Part of a small language model's weights.
Size: 14 layers, width 256, 8 heads of 64, MLP 1024 squared ReLU, vocabulary 8192, 18.9M parameters.
Architecture: RMSNorm before each block, no biases in attention or MLP, untied embeddings, capped logits.
Each number is 500 + 40 x the weight over its row's rms, rounded and kept within 0 to 999. Layers, rows and columns count from 0. Numbers have three digits each. The size before them is the row's rms in percent of the matrix's.

# layer 8 attention query, 512x256, rms 0.247, rows 178-191, columns 0-255
101:428537508547578563528441505553550522445461480515492473536500439535512483481541500510485515395434533548540483461476450483502472432490537583490532470555442452479569545505526558481541540503529492508480506522513492499475515459457494456543448435491485498429508443389511506494506492434551563528516502515463529496453430460532494532498502431492489467533476437430540538466503513484531534521481564512488528516592530498519546451516497501513448433570494526481514481427501491518472517498482444448540488477471508441534490518424474486473531504528458443536416428521491534465561526601453471464484495457454519466512485531549475477473574608473444519488446507549505517501545441510438456496556523548486472538517467483455469535505569464593548410469501446545461487495535449516439487526528538
097:444464471532482509491515574543487473512439519527485560555593538443505472485497501515596533484414498482493463501467473460460458540545484554463536526448475519493514501412454566529505572529533470481509545468553492426507461492485454488494529530478536519415526464476544541472456444483502545508505557481510497532516406515535420478461484466478573424518549494530508506447488502540474544567586403547505592476615509452451507532494502458523509477515478510516539477440462509577463528469517572506456453484498394501516390547438460564530514499533482544544461453571476520535477455488493513485500515547483502476530522464449476490511490595519577527461482523499517544494533471427543532467515495485503516522415475505476509532474502527453572499455497544484508508450498555459517524543510453
109:537516505433563494507471535529487550449519510558453457532501445443520532492485446546537476450393476500501500427489547407497471523520483593556558495509443552484446556540487581447453527483487449441595507532493423504519468547521551496529456561498476485403548527534501480410510462530446556496459452498598530509543517525521470553508527539452474495520528475502464469461454502452426555511495414522487555451496586470461464540469458462549510536473444428523474523502522514466550496452489563490421497452505545559511520566454466484509447519563452512498540480605469493516500489516473501501517550488504582522526482504552491483502563576520559586483517495540523525512496474500532485476502427484493503503483496497460493489455497553541494510494514516444537481525423491457471474527557545
108:486447516566495527412476511484537497513516491499439527494477485567553528488535507533579508498479475510474558490521484482497516551502477572575554569544460507526409523524573505462523564471498459383552439499484471479438507469525577495500516422492584431527487523456487400484457466513468526454455512510579515424558453562512427518525471530498545429549485538513523497471469577517473561517466455488481562481513495554463412561396465441522444504517522438487492537546473484488535416511434537500471494526528486512473511518492565481521506544509537509458523527465507481456446454467498521538505413530487496559510505543483551464448499476529549520543540492529508542469557506534443462524554540505468468471529541474456467461479524487528469504510451475513460531522389514503583483566504506
100:464553516512527452469474578498455486478457571511453475500508511498562546510498481463472517427450530556559482487482554487463487482552480508521490442481502496497414546515520437492507454549485527513487446570515505521478479480513618453545515459560514497535545516546493583420587407581453524518472549531471515509472446472528519486526518452496484448501526513448477515442565490550540496534444564516480464458595484490542519542519422491457494477466527532486519517552504497476486479553540448464453509525463571533505419520542575476516476437451571498509534526539447472531506518558534519460494443505563488488468530470555501522476535569466471530536476535491462541436521546521501533483529539514484424525462428457506374535514470556461561472557513540456518482519428503518480468486537596
107:489485536395495502491508523523482532501503469519526539496482451560541462448541496480556512544443540506525490461575479505540571413483511525465564478472501439475559523523457541504510465471545447475568511548505483530488466568511634552525433443532486528516530517552457553487496531457492525481499560508473547458437535471514505501538440537545545549484523471485549421564504475481489520413470553602441478566521530584511500432525535511500546552557514453507484438514471562441457465423531514477573533526486499495502542503473482453536516511537471506514466539516452489473498482475487470521499551500480479483516549555463473555505438464503457431566444482448523483461465470551459493489502411566508574559470477491549480458449524512574511471467492499520500500482552536473510491536432377
105:506502505551411527515498498467555465567488461599490579539561512491461496431542477532488510497526521565481515499493478545439500511471467485502469446553493415495494553497452523497473537443551507503530456418498478512531542443490444466538501539491521491493515440497527516530435538529482556564513453500453551426585509560527488484494524583438475491499469510501448509535460513473445517513527482517394499501566525552535420487449527471474494470576560433486619554477495568464528537475480492521556488445577478545458454509468523532482533524409462523480481467477503515541507507402475535535494484511508484493495449442451483470543496477525462449557570530527479506522536494470478423439497498519486465501444432551492533440581470470545516460511409523458501475544503551470496570563509472
096:526513432508444464512482494492539561427506551548402569557505451553469436453451472523494503492441453439546473490517522531527498500543442509489543501541464545427468500439478508475545517474520520477559502512510488416456470478532482545475506551542519512512527518465485472467438425465472535475469476486554458439486546489482514498538403547471441475454559506581450569513493464448469547454543531526475515530533539559548468510441490455490550512584568508545492483468499472494484522534502447525544471470574502470506479538483472450474515540450458497478510447557503486472470466476536522528519510454432458520436465434480598514493524526567489520479421482579537561445527525459500441492512431458541478509452537454472515442549514518516410362467519513468500473487488510498506539540570543
101:515483472541462538515452507492466510498537449512553487514471423468508544548552534512490498528569579508497439458475484578536453512462575440516504480481460502627502470530518471503544443554465535533466516517429535505536540527477486520568538457550525589587426441523460454552506571563544403462543520496530548530490506448449548488506499498536469505445536469567447566522560459542538535494532585441552454485559479497460510541460540567444528479498541510441476535506521490489506516504489496449543498499483482511517541538562434509455500477523512453470503487483505437537475486600493499458465488507486537490544551491490530528510510520479452511507494513521518438533463498538561560516463468556506492580450533516508465465512533503509548582499483607544549461560485519559521444501501606
102:487488562520520509478505484589575429516462474440467509492521487484511462536525592521463454559506567515533536479486533557495547553566504488568543462497513476536520570566477515502446512426554448486492481545542485411399487500602516516467521514475442512508460568496531396483421472527508469487475482495513545500429458521590510464568502469529541465486569490563466524469516471540455463464477458503444514512558477535483525490469524454608465538550438412484494528526448552510490529509509536489512522468512507459549566485478468472453474565526502489551512457565465433511551530529487463422519495526523475504530536457484544457511531578586460506475512488498507493495480488529500440454476461526480504485459505458489516500479455432574511405498500435468487502478546516412493507489466436
103:580428543513495523530416471488481444563531498538515529492472459536509493538537446537406518445483462490508545479465495522474489499494437610516415560487564495626506461425508519525490502560510507478495517481516563492486441533441535515524524461568465497566463465490528462474438453471498599480579568523516508468537456438518572478536460525454463507425423482521563536501494482480456491488518467494542482475520495476578483520490497514523508532514444474523491584518492482448530465543494530427435499512520540516508483473496527497494544571417531577564456492548528555422485450478496489480534553502485502513497492496511489513540516545517578564543446548576514500485513521494475582505546469583479448500412483505491516510570440473506519489494525483478427535542544544511536470512461469
093:558543461483507439425429449501525551514469502503437519513408570473568527480475446487437442416451528444517525460541465519520521510487492549510503486463529550430512536493508499551549544487529524482523534451501432478467439494447504480483470540486486432490486558471563509506464528512531460456439456530560521490476484512456461459530516513485503526429479513553512526447496527485479497477490491470526451524441519500440521432470443503576438571564426552521479480512552522577542560511546502513492519436461446488493530533502512563502557520445486510455537509494519483519511520506499509469499478598542517549494472546539518500432497559404470474485441475508469456555552414476511516495496549493423599482550480484475479381605577461445487488477499498432475482540485525444456476533472500
113:534475615479470446465478515448461502494504531459476510496501523459507478516464533489510523514451454477533483418552533451482471476452427544467528540529580455620484490571514492471487563544589515483567531510472462507438548465563543521408384449470492464502571590482497430544512439472492580532474479494565496509521494501509493422468513521500512534455558471549509529468485469499516489576468502505439507464462477546550540498500494480553523607496459449455502505571562516576556507501556491566519523479508494506463484523499455522501504465484478515511452467473459515518517459490492490487507474447503446484437484517486487548485430571511625473452494501526432485511520528493534552506450524452527547498468493494440479489435467502475568535462455547418482430505512513504546548493525533
112:521498525534462509472455470599495551521508514500434505470469509520471503530543466533516476498464517513533544431486603532372445496455483548446474515443516572566590534552512499530515487496531480554449443423481450493495467432456491431492583507471500424520505485511508445494502464471483509571506462493537491513545486592551526481561505509464553445470534462550549456467476469523570450523443479510519474492567537437497440478487495478475476552494458460534487516482535511498439508611449550556518485488616527506482489430435419501498549511476522494505493509495581477464443520472514446496531500501439481468479513531516451481483470507520425521481485476466523433432477505471484502476470478457455502499503515501565473479545465422526461540521525479468576479498537524502428416506469413
# layer 8 attention key, 512x256, rms 0.242, rows 178-191, columns 0-255
101:514543510464541584513490488461467550511420554480500478479459453542448526546497565514439537470501581553489526508480459486528431451454573490521517516517498470468513411506457512450576516539500468534476568506393514599518495483491464492510581482468528488454575439502500527556481512496549470495468542494550462469504509542476454499573474607557517477493453503445507503498576495534611487451529503480610453481534491465450554450472518542460504500487576504445544572470488479506475459528549465536472509524501465499588468480499495560494468482538500473494577539503483483511480526473429520453488510540541488436524452486516516527583523523525543535501486534511430480517526443479503485447536406474519478566482461433533471540485531538503506563492495490467545430519480464582426495482461507
104:517437517466520490508451481563455488485413548485454586459494482492479470584472412500441545517491475553443558472547524511490517510483459414546503541524516545501535532499424538536577494516515473574592570569544556484524514491501480561457426468513468441472511488465481515498513408454554549551500475551525525557471520440495516510567472536473529425496520541518453434443535574465476531533465437540497528478517546421498503534498439505509465451456453446502447499482471520465570511493528555454497501514486507484474381498492444453523520547497541508490532482482518522505555457460477482502492484532450450478530565557480559591545536564503523517436544441487527507445552519543446507515502509538476492513510409522504435527531527532493566502444461503485545528441457503430473509504491488
108:518496499507484539486465482488531543485507461518413460483480512494509483493489485492508467510491538545587526531473528566444433476492479432511444493551513444451465436471469477530526461406470540434490439555478556466502516479529487478452560549505491495523504517570389506524540475499461567578493570536535526485470522526580503561386464559505531564543478496425501470516568446492488483495518498504528483511587603447496537467529484489539493506447407536512377505470519479463470497519438486502507481507490411525513485496514476552557482525511461457454471508498502567541493496458532417537441515515509540567570480462460549511470554468482512458537469477526474440494423495513475405530542529497445538474526559474527534461490512504429497521515479538550546449517457512428475521541538544
112:531501513498491529448525544519539456572577538541510538472526458552552494532510499489520475496443473478499520507506420545533581531510458569483525543565448537539482539518489507502451575561454525489525456490480524509548501495501521500467436500547529443498490555474574440512488485565540544440535492473573502469590535498531502505562506473483541509444423482508520548512463510556472488439563424499500532486470508498550365480430552440524532426499427503505551507442483571443481497440463518488538574481580426534512506450425489486509511523549503578472490569579501483481482486454469541517454550511507494509535512531506470523491527542564499511546513436558506529493474493564463476506520512461465538482548423485486485468455502475567492542562437464544448443477495495459523570545572461
099:431551480485550511544493605458505511540473569543528559470495500538516484529458513436543477460523560465526499504530529508486516491521507470473598523446501585491575461433425592567549510473566496461515551467617510468501475531492479480463481473532523477526484465525476511449491488540489514443470450517492516505569479505455482461527543451506548461470486479522494571560475420550462418495463476493477508591531425512528480497433550474538545493501455553497474478457498463538532564442585452479462468489478540536531463490550478493543488523524597513500502560517524415501449436415412510487479543466503539480454500549489556465486518474461511493458512525447466501478539538430417494495496542451462498493484400501420455569500459439507495525518509480541524479520487471475465527525509482
110:523524401493486543502483430522536580472448522485506404509488523561430512449564485540446545488476429511512504487578517506484534442502487517506435477553501495484447458553526549414594490525542501470482583535480476491528468457507572521439489436524520476521448484513494404544514537472497459494545443406563588432479451540503522472526469465512485533522497518506545511543522440435486557526488517522470477481551479509515512432542508541468496501461485461484474516475540539504503495487480442433532496513445558509461491463510452507545473483496471450569457568425517460503462528516529452451439437500483538544465542503596505523466553582435471509590461487479546488567485451469472484507547428502555478479504499526470527475504529521457529469456559460549530493548549547478496433451523546
100:461519512496523405519555541556510479544449498439521503505455494574459390485530523497471567505545454495453508558560516455546486491518462552477502484575439537546465492485500480456474420489543473486472498504472442434402443462475511496573496489483551484474502558508478478488480454538533563564439537506583446504452544519450455464503515498493456442522500500484502554524491465456480531491434518452519565533583551546477560422489604491441461530509553517513442502539513502457526494466488450492512473566489531487571525426483494534503475557497500501525517477436521424452515576498450527563484500519424509482533502531488518516521551473482454447543504524513484405596547518502470459467517557518492472436536568468516520484505471476515530568509554414534491470464537551517529513424507495
104:571500482464481457528563482512572535505526497513392497508487506510514514482480423543492532477464519485507506426526487511511456504507480472580495513514459533520549534551411520505485490484507490449431527541510546434559492536544505518472571516567542478540527510527471480454468493462424512571487533496487513558519480445528516390527543520476601481478504526484471475481460540486420500464488509489446488492517563475491492559489502512495461499424492465526493417491511498517595566487474506532441488453568497526543488493440446506536581485549485484459489508496505548519503440415524487485406558453454487600543506448513487525515425467442521504503470517519510537549560514542421489504531465509484442529513548484473526496509527545487550525520452441519474627518417454428544568489577445
108:494551448521503491503476439459495554497502467508446506523516483531532470495502534564489547480501451517452513473537513565557495583430543573441514485479552538519561546482529482493511520534494479494542527434501519581477518463500477460461523456573511465504505549492520485505455461525498503458508474482529416528579396541454507501587509522512493420538463433532537527530496399487486531527476503492513482420545471563519522531497523538445502464511546539461550465520478450536545529460480464541452518492400506495557464484361505461434505402524483406528524512453466467490492449537532528491571532484463530479531526563494410473514538492524493478527520541533552517492497522522501543456562503519594542594462541510510459482485515492476535560506567525498510404419495465481512529527445523
111:478442595523556527440544471553556542467529575482465435523492480457511526540582545501482428519513537528488455544498492494531515438517428519535436464501480533492548523530511498462521507559503441516547525537526493516469424520557525447529524468516447527585412487490508444421462533548442488526459482513498495442510437583543503488523454532532423539527492423517468502546496545487477510449441462572419529519508479590464452572525498493471460505479424508453579547502482496519587550517514529463454512482571480483531502488458452492524453517576505494516550480451516544497488526436516508500493398433484493479497483481505533523468463513509556445463566529543560457535498410542489464451475499478467540518473534507447435497464436462505496495545461474474479520543539541479483576497436496
107:468474492516487512521511549535499530521540497418534554479455495425540490521480436463516507450581478500469412492490458530501501403498481469498503493529468536471512454464467476506415604468528472536544550476519521533462514474429534516436532512569493493511431383564503520573498470519477452478448525501507512526507554502427428521514559555486481505439552490571456472527455536450517505524510503553416435420451517468518476522469506463564621496502519519544475483455433507511461458492468503513511510548526568521498513499540489471498506526511507497504429454548538456500482539525458506444429566541540455547500465425490493555490468478505506539452528467487504545504504540515480518544535520513499472488469444567500483438448474461493422499535583486502412526536498407398525437488475504
108:481567535540493547456515520499542500467470487533477427461469553562459532470479476421506486587455500471503510480571543492559543569501601518547506492467501452513496589517473502529522566420495517489454530557442528513521530540507459498509394560509540500401510536505492461502506483486490485449455512507515503456500401555576468473459533469467555430544463471513495470497434481528416542489556503530447513486450457461528508587530549451463496532561457431484445496492440454528533500455492553501486500433563507532455515497573475459436496509485538501456563448510466517533475452513459527554492470470515486495467495500525492558468521463478483458465459416456510556455477458498488431445464470509456508466519460480512534432527441507490515446520493444450501527506463446388529525474564542
108:516504503506586524478513515495470515407515540495499519481574510430524521443516435537550489481498592502538508517606505444440435512437457437494481503509560461571494460484536437483466523511537451477532500417509525473491459466497543527483550443548579487523472460470533555546504461522537493487435524484484484459469493551509505437482467526508533480476442472409461519536518468476540529464518419530534523454498440464460526488462568429504497463557496459596426542493478477493479489460550468457508460436563501515433480402518463494477506486521528472490494453527536511465516485469507441594498555515478481472417523531559535521509502583438531489565557496501440531535400491501559462519446412546505503436516472538499495463540506470440503436504478512553464487457482462523477532490475441
101:465506542443408480493480513545506548463496508523521444509514452564468495489499511484483479463460510474524521461494540503469458590536474552511555487514552538481499514478616573468517531479584467543462401453518489496434388492462493452515541499564497492493529494476491491549469502505508558536503596565445594509479459551407458478471455498488513488561435544550539463498530498404541584509455527466498519514495558508543453522484575456496588544504581497477537451481508440483566460470516478501476460483505431516415488522533490550504558592508466516523446430522516507451489483462501555496458477470518404509504485491479507438529432462524518558534500449515512493433445463496521472541503531460480482574472491448508468432466506501511478451476483481487495518521476451570531523529463512
# layer 8 attention value, 512x256, rms 0.321, rows 128-141, columns 0-255
100:385536509487469545407528471509501425479504514457500519497440529502547437523527517515436510560469465555451539539471521469505531436511436499448514474447439488499531484461534549541505527506517452544426479495464493512477508498536525546505574457469505540489529534607404533509553521507484488486500493502536445514448553524563441530572489495494538495544510552528442515545533579512498501493483550504474470392467527478506553584518481531484529486574497508494514541488416429493484537574488502461482482538572498506568501557423489451490518532488504555554553508482443508495503497499527540626441483501472508476492480517460445483570475488501423477490417490527517504498497464527467548527494473438515521518503521436626488449529517530452533478476552413503489480438458509531476493490568468
098:469470481541507507506527508540504519382484426501537585530539520515526558430505397382479533522574490502466565518516544426436519494491512527522555488535522523490496472452469468552572527401487504528494543531511531495427509451462420417548499518514535432509485501444522478497541538556552540495413523501521465491500479442474499498551506527499582476529533505547464486448491480545418541510447498466453530501516546436453511450523547516489525544493486498518556453447467474501531479520478474487527475476448491504563488493512515537548518516494560482536526556505453521483441478493491406549524499487523438479413552491545525532512540488560575496552575546436505433580537513558507501506541530462517463541487529502514516483502506548513502550543467437499449440534561497502499515382480493
095:409551468432480534498479470458527507481538534429474478482490490575519405444451483451547504428579466524498501447502455493495500528478525502490526460469500471540531478518535489469470484503496541510461484474543498497554516525420414406443455436520527511456469523539483528464511517442493494465544498424535525500521413506499520457529492579499587505475527520570474500461504493485456478496523498440463541414495471596451452473548411483470498509482550497551491518458582478477479539526518440572513524510506495487465485531429520427477456491538521529510452589479531512467568498413513557503464510445447505484522494490521541562549528505556524458570440557481491487428481526493440543477489509504541506462520486472430527483569546546525513484552539516575499527447451563515437504535401492
101:493465528569501524488557537529555469521529544554458543487515465501475493562589500521471494418493495469484470486493557498408468536569505500565500498528463514496394437449525462525486510518404468492494432489545495507530548500524503490480492518447550467458498590439569496522535484476449532411435542461512543579476467510398574472431557500461466515534473491483536532525472452525487502519508433476456442476512471539531518422561576494556468433547505437489478485473475539524484508497449549532469512455496459524471505452433493518490451501510533450493515600573494465474492574483504528511501522563466493594529539542488492535509485427618504510526556563554492474440475482479525514495483544515462488544531508493467508553496516421478449496516467555483464478554515451499483451561500471
102:443503519456547469527552453434547501425473464554524486444503509573485543494484515546467481494456475481405459505503524548563506460564519474482549562543516480518561511500528508519552501499523529513507456497485508547487466482570478553586484505504536505496542464528523430566522567530484441411548539569468475576504466440499506531513545519504523452519448498496542520472450472556519595447488509554501558485504451511542555529463487522494518544461517465430483482488495467523526512475542456473466486505542500504606560464506494485464471491572550531519540570512523523465459544528586559500476414538499404496501488418550506483457523530502500500559493495489474478505561563431524445516477437476466571582511464482583461525476630471550513479534483471533478478508444469475535552495549464
096:521546509461534547547505446541514479512545553437545533506497486546479500502453488523506594522596460475479480507527514497455579498445545533485483525437445573442505514503417478456543506538507498500536489491483483470550475551560484558493540549469519442459512440517505516452505408467499514467500449521500506546548486515470499559489492526452534480457539476550531485529500511531465471459527475515458472488519457454509478451527559500481443574512518509538545563505498573557427522503485454458480562485478523516464586481541468547487450430519497521622520423502427453532493505473444568469502537565423491513520489518533452514550421457471475484479513529533429478497475509491469443503500489441454505468447528468533448426496577427532495420555440537513524454560501505456466481583504393
098:507449485473468450478482519546474434521471503465559506517464530503457547524494509551513496427521528458441502488464514503512481531532587537501465484443480472476509515548475520517506478459495428512591516521497467568510449459498561509573498458567481510448484523448499539504506497477444502472520521505590449452406478482544591571547544459458483470473459515500459525532424512534484454454519381488498537537497511575482530513520538456448493517532496537505485469482599552596494483574436549519568516539506522555514532525434455546507431497538477548508550561527484518424426510546566573484471444584524523480512443530497489505485531471498461537481564505462502520502602569549518552488547468525506537544434565474516515550508525469522532486538439526522440527513508431529533462458511487
097:520470522455507487485494552515504521514528420517464449471466477504476583491439487543469479496495461408439514524529565559520496514465484495573400523437484431476501534538447494487527453529460460431530526466469524517533525505442626514526497553526484501492558489481522523531552553466438530502455515515557506535465584499544459578557469499590430468487557505451494504509499532556528459527479565514536419566565498410496463514443536467495484478477497503457521506508486487455469504521519502486485542561504538531494542547544524497517567532469519511461477533473454429479478532455555448492456498564467474559589525475501535503544534573449475524466531485478449495491493477475412534520589551497427492511480496478558454552502454494552446477400519494475536446505573454466520556491529540
105:458431476538433416534504504524518448512527523496514479424430410476493531539444496581528526453477536469517535511530529466479571492517514547533439550474505456508483490523458496463581470556499514483517472470446473479456577500455483497481484553487500547479488502527531533550424480505495510476479541499538428445498492421501494512502464503505462498499501440478451543506513481537506482448524483572546495529480595531554528551498488454492485520465496457512482519482457491434456429520562530488465495571589522527514535534509499510451516558488532558481485481573534492450451597555517513490503462567571405525496468579507532499514519366483500497496502569605513450519540460568491573513497497490515560525508532464536523394514389479487471532521540540538497477499462470473464532515516426
086:504473469550494468553441569537491493542493406522539500543500436457561541488444432510470534512482487486535444528508517544539442439503519473505512568479500451463563509475503474449449451550533507574479479485492504496479387480537526473435533533478574462451449479536505461565489480517520490414479530495487421453571546491529463504474526521528459489484458491504485418440522536498501480545517460468498439529483494536520528504499531474491558514500473517462466516410496541509493519506508523484498432534492476483475614603521550471502408571455550492469521512549493390495496483467476503526469502526449484523436514588460519424449474487527566501521511472501535514477422538489545437531510521495449475450482489521474553517550470448491403522430608467535458482520492476473415541520506472
097:456504461519514447485501439549508484492481480511488471479511542474554496515459475492564495519536462529464535470526462493455451477578477474530529459514584476455509545494472423534542460500520478416508517494473500512448528478602564555536478507519467483565490476474521521520441475543535545531536499434529467524535447431564515540528479485411515454463532553545493446445405490474422562508479466508523447485470532526539436459492583474491518454461536511515511516517541490479450422503436507536440484492454554543526497566465480585496567511532450500477530491477517536553510485424519531488476529595454452485523558475547508517527544482456519524495531510423603489477501480570435554504467544508418525567479567449473459498484468547549521510546547449543481449468489473538492376518480474
097:483573527545494484527545415493473515450473582567451493517550538523487492522454520481480551460465473526472527536531545451522471498537505522493527515520470461546554541520463489580439471522532461552579434524510530519488539543531566451615501488485486499467459509549509505505476496474554484545515508490463542457506569521476524491573529472507512503455545499449452569477480515545503473494514493477493439475533526490530454483443517451526463484421487516495458456488505517493527488486520517533518514525449560540567548515449482528500470565526473514483462491531499507553476519573462451552462503496530494537485445415566494533480618348512575523521512567500473439510537550566477489404480449603514496488521472533353538537511466557478447487567498476511539492542538554489513487473487498
091:469484473559509510536490535500418525465497480465486442452437533489480568542449547478429517560577478498367465537508502496482495496502492490493447478487496530530559542499568507528517447443516476467480549552385486528418476539522532441516483522550486562499536482515497523461449455516559435464509549576497517484491502512510500569540507435502556498510453461525488543483415460457563443442461493456489493470523479545413521579499482469512505518461518582528478444509423589461485481534501522437461544524522532496462494439490543485541519504518528500451456546502546460470543417493509522476575497482494433573489475507517443512528493496542529539563465435491500513514565512523468539521551540491522440475456476450499526567544545517495535537465513481484526492389484376484475466516514510
101:505539488534486606492596405540465444522552557566498550496517501535493488493540545523477465478482495543489533529533512500562514469547436494460493498524487469482562465446520522541497469515467518476422434521499423526466491569507493433498484519428495524449586520460485453532471489536480492503480527489464531468492543495502519508492512537593534552496450518499528484494444563568486520462498460521488493493519423489528550499552403527543465467513519452461613515425526482459466497510562424450481546475470486482603490497494513485528442437463534513576500516497480563486490424509425467491466516547537469505473522522506474506525461519476545540424514499527434555536491481475509503542489526463468568516504480530467484497507521565384480500461521463495537405468446578473526409490459413
# layer 8 attention output (transposed), 512x256, rms 0.299, rows 128-140, columns 0-255
099:515485472491505474529533523548530510568525589503437514488460446468481525481458480477457453513578472493456448470554472562564528541548504496466502549539553517481401451446431518466566514466507558507517505505496571486587478526539516551508418561479446528480541597530501511460503467474455488544566524516546466503508490467540542502473443458498436475477544467460477478441453450553488529456532480498529495499465488526491511497507487453491475460497440520568515493558469599513538462489532449574515549461503477418529444478451472582501440513477501563507460569483498544535536537438531529456481533397433511406486542500507504487486505491506530549494565518497493442564515552484501453494486462533482429499583555535488518505452423442496465560560427468450514495519488491457473484528515565
093:532549488458569500520460498460512431560469531531559467520547448408507435449471506535476520449431496474492474453532472455552547428510536462491510488566456463513504490504455541494508496487410477510569462542452475507543552580505591541527564444503537508497557488522522566585542560424508565473500483473454445494452489497466531500497515541421518474532516421456430495533530480512482529562475522466583476542477487478480515492450493529544488432499544501462516467545547585512461515432562498463542505480465473457489510574553530454564475515493461449492494509562451542509518554477549407545533557467510525532566483473526436479455572443534447485484512560474502493525482450514522511521552491553468489531538487481467500461498443500454516483460490406494483521532431476430496498436554515
094:496470562488510496481437551464517496485561507447523487448500544512549534496487424491484463552406492490512445425538567506512483539524550413537449470500506569479440517449521476499519579505452492556496540489546486543505460492573419598559523531546507474456507551470506488485493515568562424490464470526556513475426485449462559529509440474486466548496584487460433521508544468524495502561534484528468463541485515490504454480545573433580549543485511524520503435484539558557522469499494533546527519480447561445505515558435508502533523528466434485473419423449554478519484483501522557497502424552476534461470443474421470507515453501459462507460531465522484509540449528445569465565517434518481505499586445425485484509520496527529536517514499538472506493509421494505542532556495544
100:470494485586492524468470467595514545502532535522535455522439531483421488547497442445494505467433505502544518558493514524496468527422510509485490533514477530483473511500546492422470505509533498426468536496497513500525536450478410487514593456497487489511503521442451495417462458509557519528530519508490507487463450536515465524535511495436529492492459439472589462495507557553491541489512503475490505489596504490492472460597504469456463546579489539480538483436479450453417561520451524460493492479496514406483500577467489468452477498527452471500439466623482443511479499544455533482422436547466523509496498505517500461498532519551478489574380459517487493496456461539471459533569527552516526512497511527473550422482500504477476402493523493487502507507560520538415472506580611
095:521482584529537506487436481513538443549498507533570525541483485568532536507519515510458488478518516496523458487527521473492492532495502508541453442517487452576523574511521520569418518513542466520527506568474494519436546543535570466475462480515430464508528560490485453475539555479468484526516466541500484395436567531554469512457386581443451496518515521503584463458440507445524387476462462485511485496461555532461465440494502478500520558556409490581526545547525521449501485516497524532477461469496416497537558431540450504569459491466495490488496458458528468479496499502471449436492455516524534501518460489569467480449510507509528426457483522504435538551542487504552404528429563573457524551506496467495523434513509535572443521484504495414468507525487481512449516513524550
095:511495508530510596457496493513519474515485519581495522490530425405504454507526497475561453541535513482489478505445466456514507505538420486503515552483477481546481560420536554486512513502495474455577561439453477445501506534504479530449546523536467484546467439489498476455601462565520585536455553576550477533598431531498437464493485508509504466489581494457465490511525476518503530577454560590485544430526520555428490457476524486528481533485466488479543499467537495457525477566481559513470474517505475508524470421469487501458486458487466559488461488547456471444529373493479505527490584505569474529524474466524469419529510518580543493449487451532484512541475530532530429448456481471446579469528498448462470477533525509433480560484458484493541506563453450467550510507498518
097:507523459457454505491434465466507475445545565504489543507500428501488494520488503519474473516503506588498497447514539511504459473540513475567458555478548508560495499554480506492495581594496443512535482514460464485493503523560504535487533510538555538575503528472492429471520495528526526427526514512530481464483533448504460548500540560522519445487492466488570456512437498453534458624501538468561559534561469422466488512468578510513509521430438476463461538507544523478474513541491473492501589517534512418502507465496507415465536505564473443519502484537521525534472506492468468478503489447442528536506533513513570451462489474486562506665560497460450477487463529540519431545487453522555454559583542551477511491521539528563566552545508574516494482506571570568526492494525558
093:544534453516484492530515480466499515532458498470385474507501577528474506451558505502587494555521485546492548542364455451490507466444484518545545523456503621536499451503525478515476450499473493530497523550543528439451504472494450462402459496508528421512444479524476462516438434510433537432531508487556469477411593520499446524494497549486459476551421508470529457484525534470455476454505451534491516488471475541464525519423525532516454418460505470530500518548483542488474512560572501505495450495505499446510476418500491386482509503560584476509455492468480538492491518488445506454464531510532495526529523471515532553454440518494537512472505509567535483529508493454481457499460565451534503559463482449436513522483475457443537500563484454465402560435532454502501480492538507
101:510499469484509505497512575418560543441554555524562527487498472463441495484553498400492494496497524509522431485435537559499493514504510409522534435485539495451488445448478444458485594536474497588558455558478531491469497511507486471460513510540459485524475469500463488429479458572471523493472498430459562460552520538478551469478543465489502498499522528469544510520462495564533524499507519475537509428573487468410462499467482480478508433469537510533533582529497519527490553466452455472527485516453487432520492460458382498571519495510470432535497557444476543461513442526461494421492421473452479491542468496520485506530533492513555550560510518482462442488460484502426529434419556514505501518451561488504520440422504554520533557485533463545464476491557502428401473441481498
085:466420474523478594557455541457510387474442496435478559507466452486512442440466514502497472563479443509511533512501544544463491506471480517540484558498457520462539532466474547503491528492527486475529512643513513518507449486549521534467519447486424498466520471429451525490472513548539445506477462503509512547561542556460477520547452503462481470484493536479485544549474499413424502440541514580498482530474514447483489491554492544451444475501532555501465473531420471508519531440509498467529483571488447548534476470439464510517529442573511492583426485561495507463603508502492503381506564535536498544516504520584490500588518489441489511435449563480399470506553498469491487529531486527508448546465471547546481517464484554520535508508551492524466488471478493450451487503451480
092:586484593507519467473540408485571513488447574470507525496496513455603488517446570541538549521543493533516488492467526476560484497490517571518515532524505525535540474494491484477480562525460543537422494529505544491494543482450440509506460522415575513483484508466495511416519471465467477507513562451398571510499491509455446550421475418508522424533532555485401554423525471505465447505440558534575535468506525542445485588492469574523435571480480511505520403483469504484464449491463478500538537480437480475542551501470505510492498468583481457488455471507468485523468485524518456479460482494429475540583493489469514484470455425445517460566507460475521513424511506443523480503487466495525481522465524440459464500488508471503525517471456572479465508464449478548499554475487554
097:540428439449551485565465495451458525482479436511528541465500490464511525455492490518469471490486508459517497480426557530454510467438433565481544494535482456506512499483517484457505486512394545552452450554453509475476495419539557519514496451526494479489536438467489535478621448485531467439464525501517533407472542511492518538489504486461473532478573477481535445461531522515569518545494596472517493534505523508513571509555483551494493536514515457490449465530575460579487512470421500543464538496562512480515537533555477475505476487412561464457503471433448530467558500555567472496431459527445499430488491529536465523465461511396518411560493539607543478485497552515470533551510532549494466537473478496520488455503498508450555518432503580516523467555462490471493450560525470
095:555496577422497471488558499508472486439537498516465508554562518527429535413484541435564443534453446553499518408534546458500454461457479446550492405466517486527474523455485569544529530515521508469530426473480484476532557455505495494470539528485445436530500526522558526485523469451521460515541390495422457483514469469517508497517551532458461426543439547502447486538505484440514453558466508481436532536525555568520526490496523449490505492543588491451470446580532515476490564526468513518503501544547549508533536510529543527506511488504493446557492473522515426506535462466510512562488472446470536491461526540532564453449464525521503442543554535499532468505551512527491485410445517481446477473506453469465447460513498444443552536522561484406433577476460499511451456480506547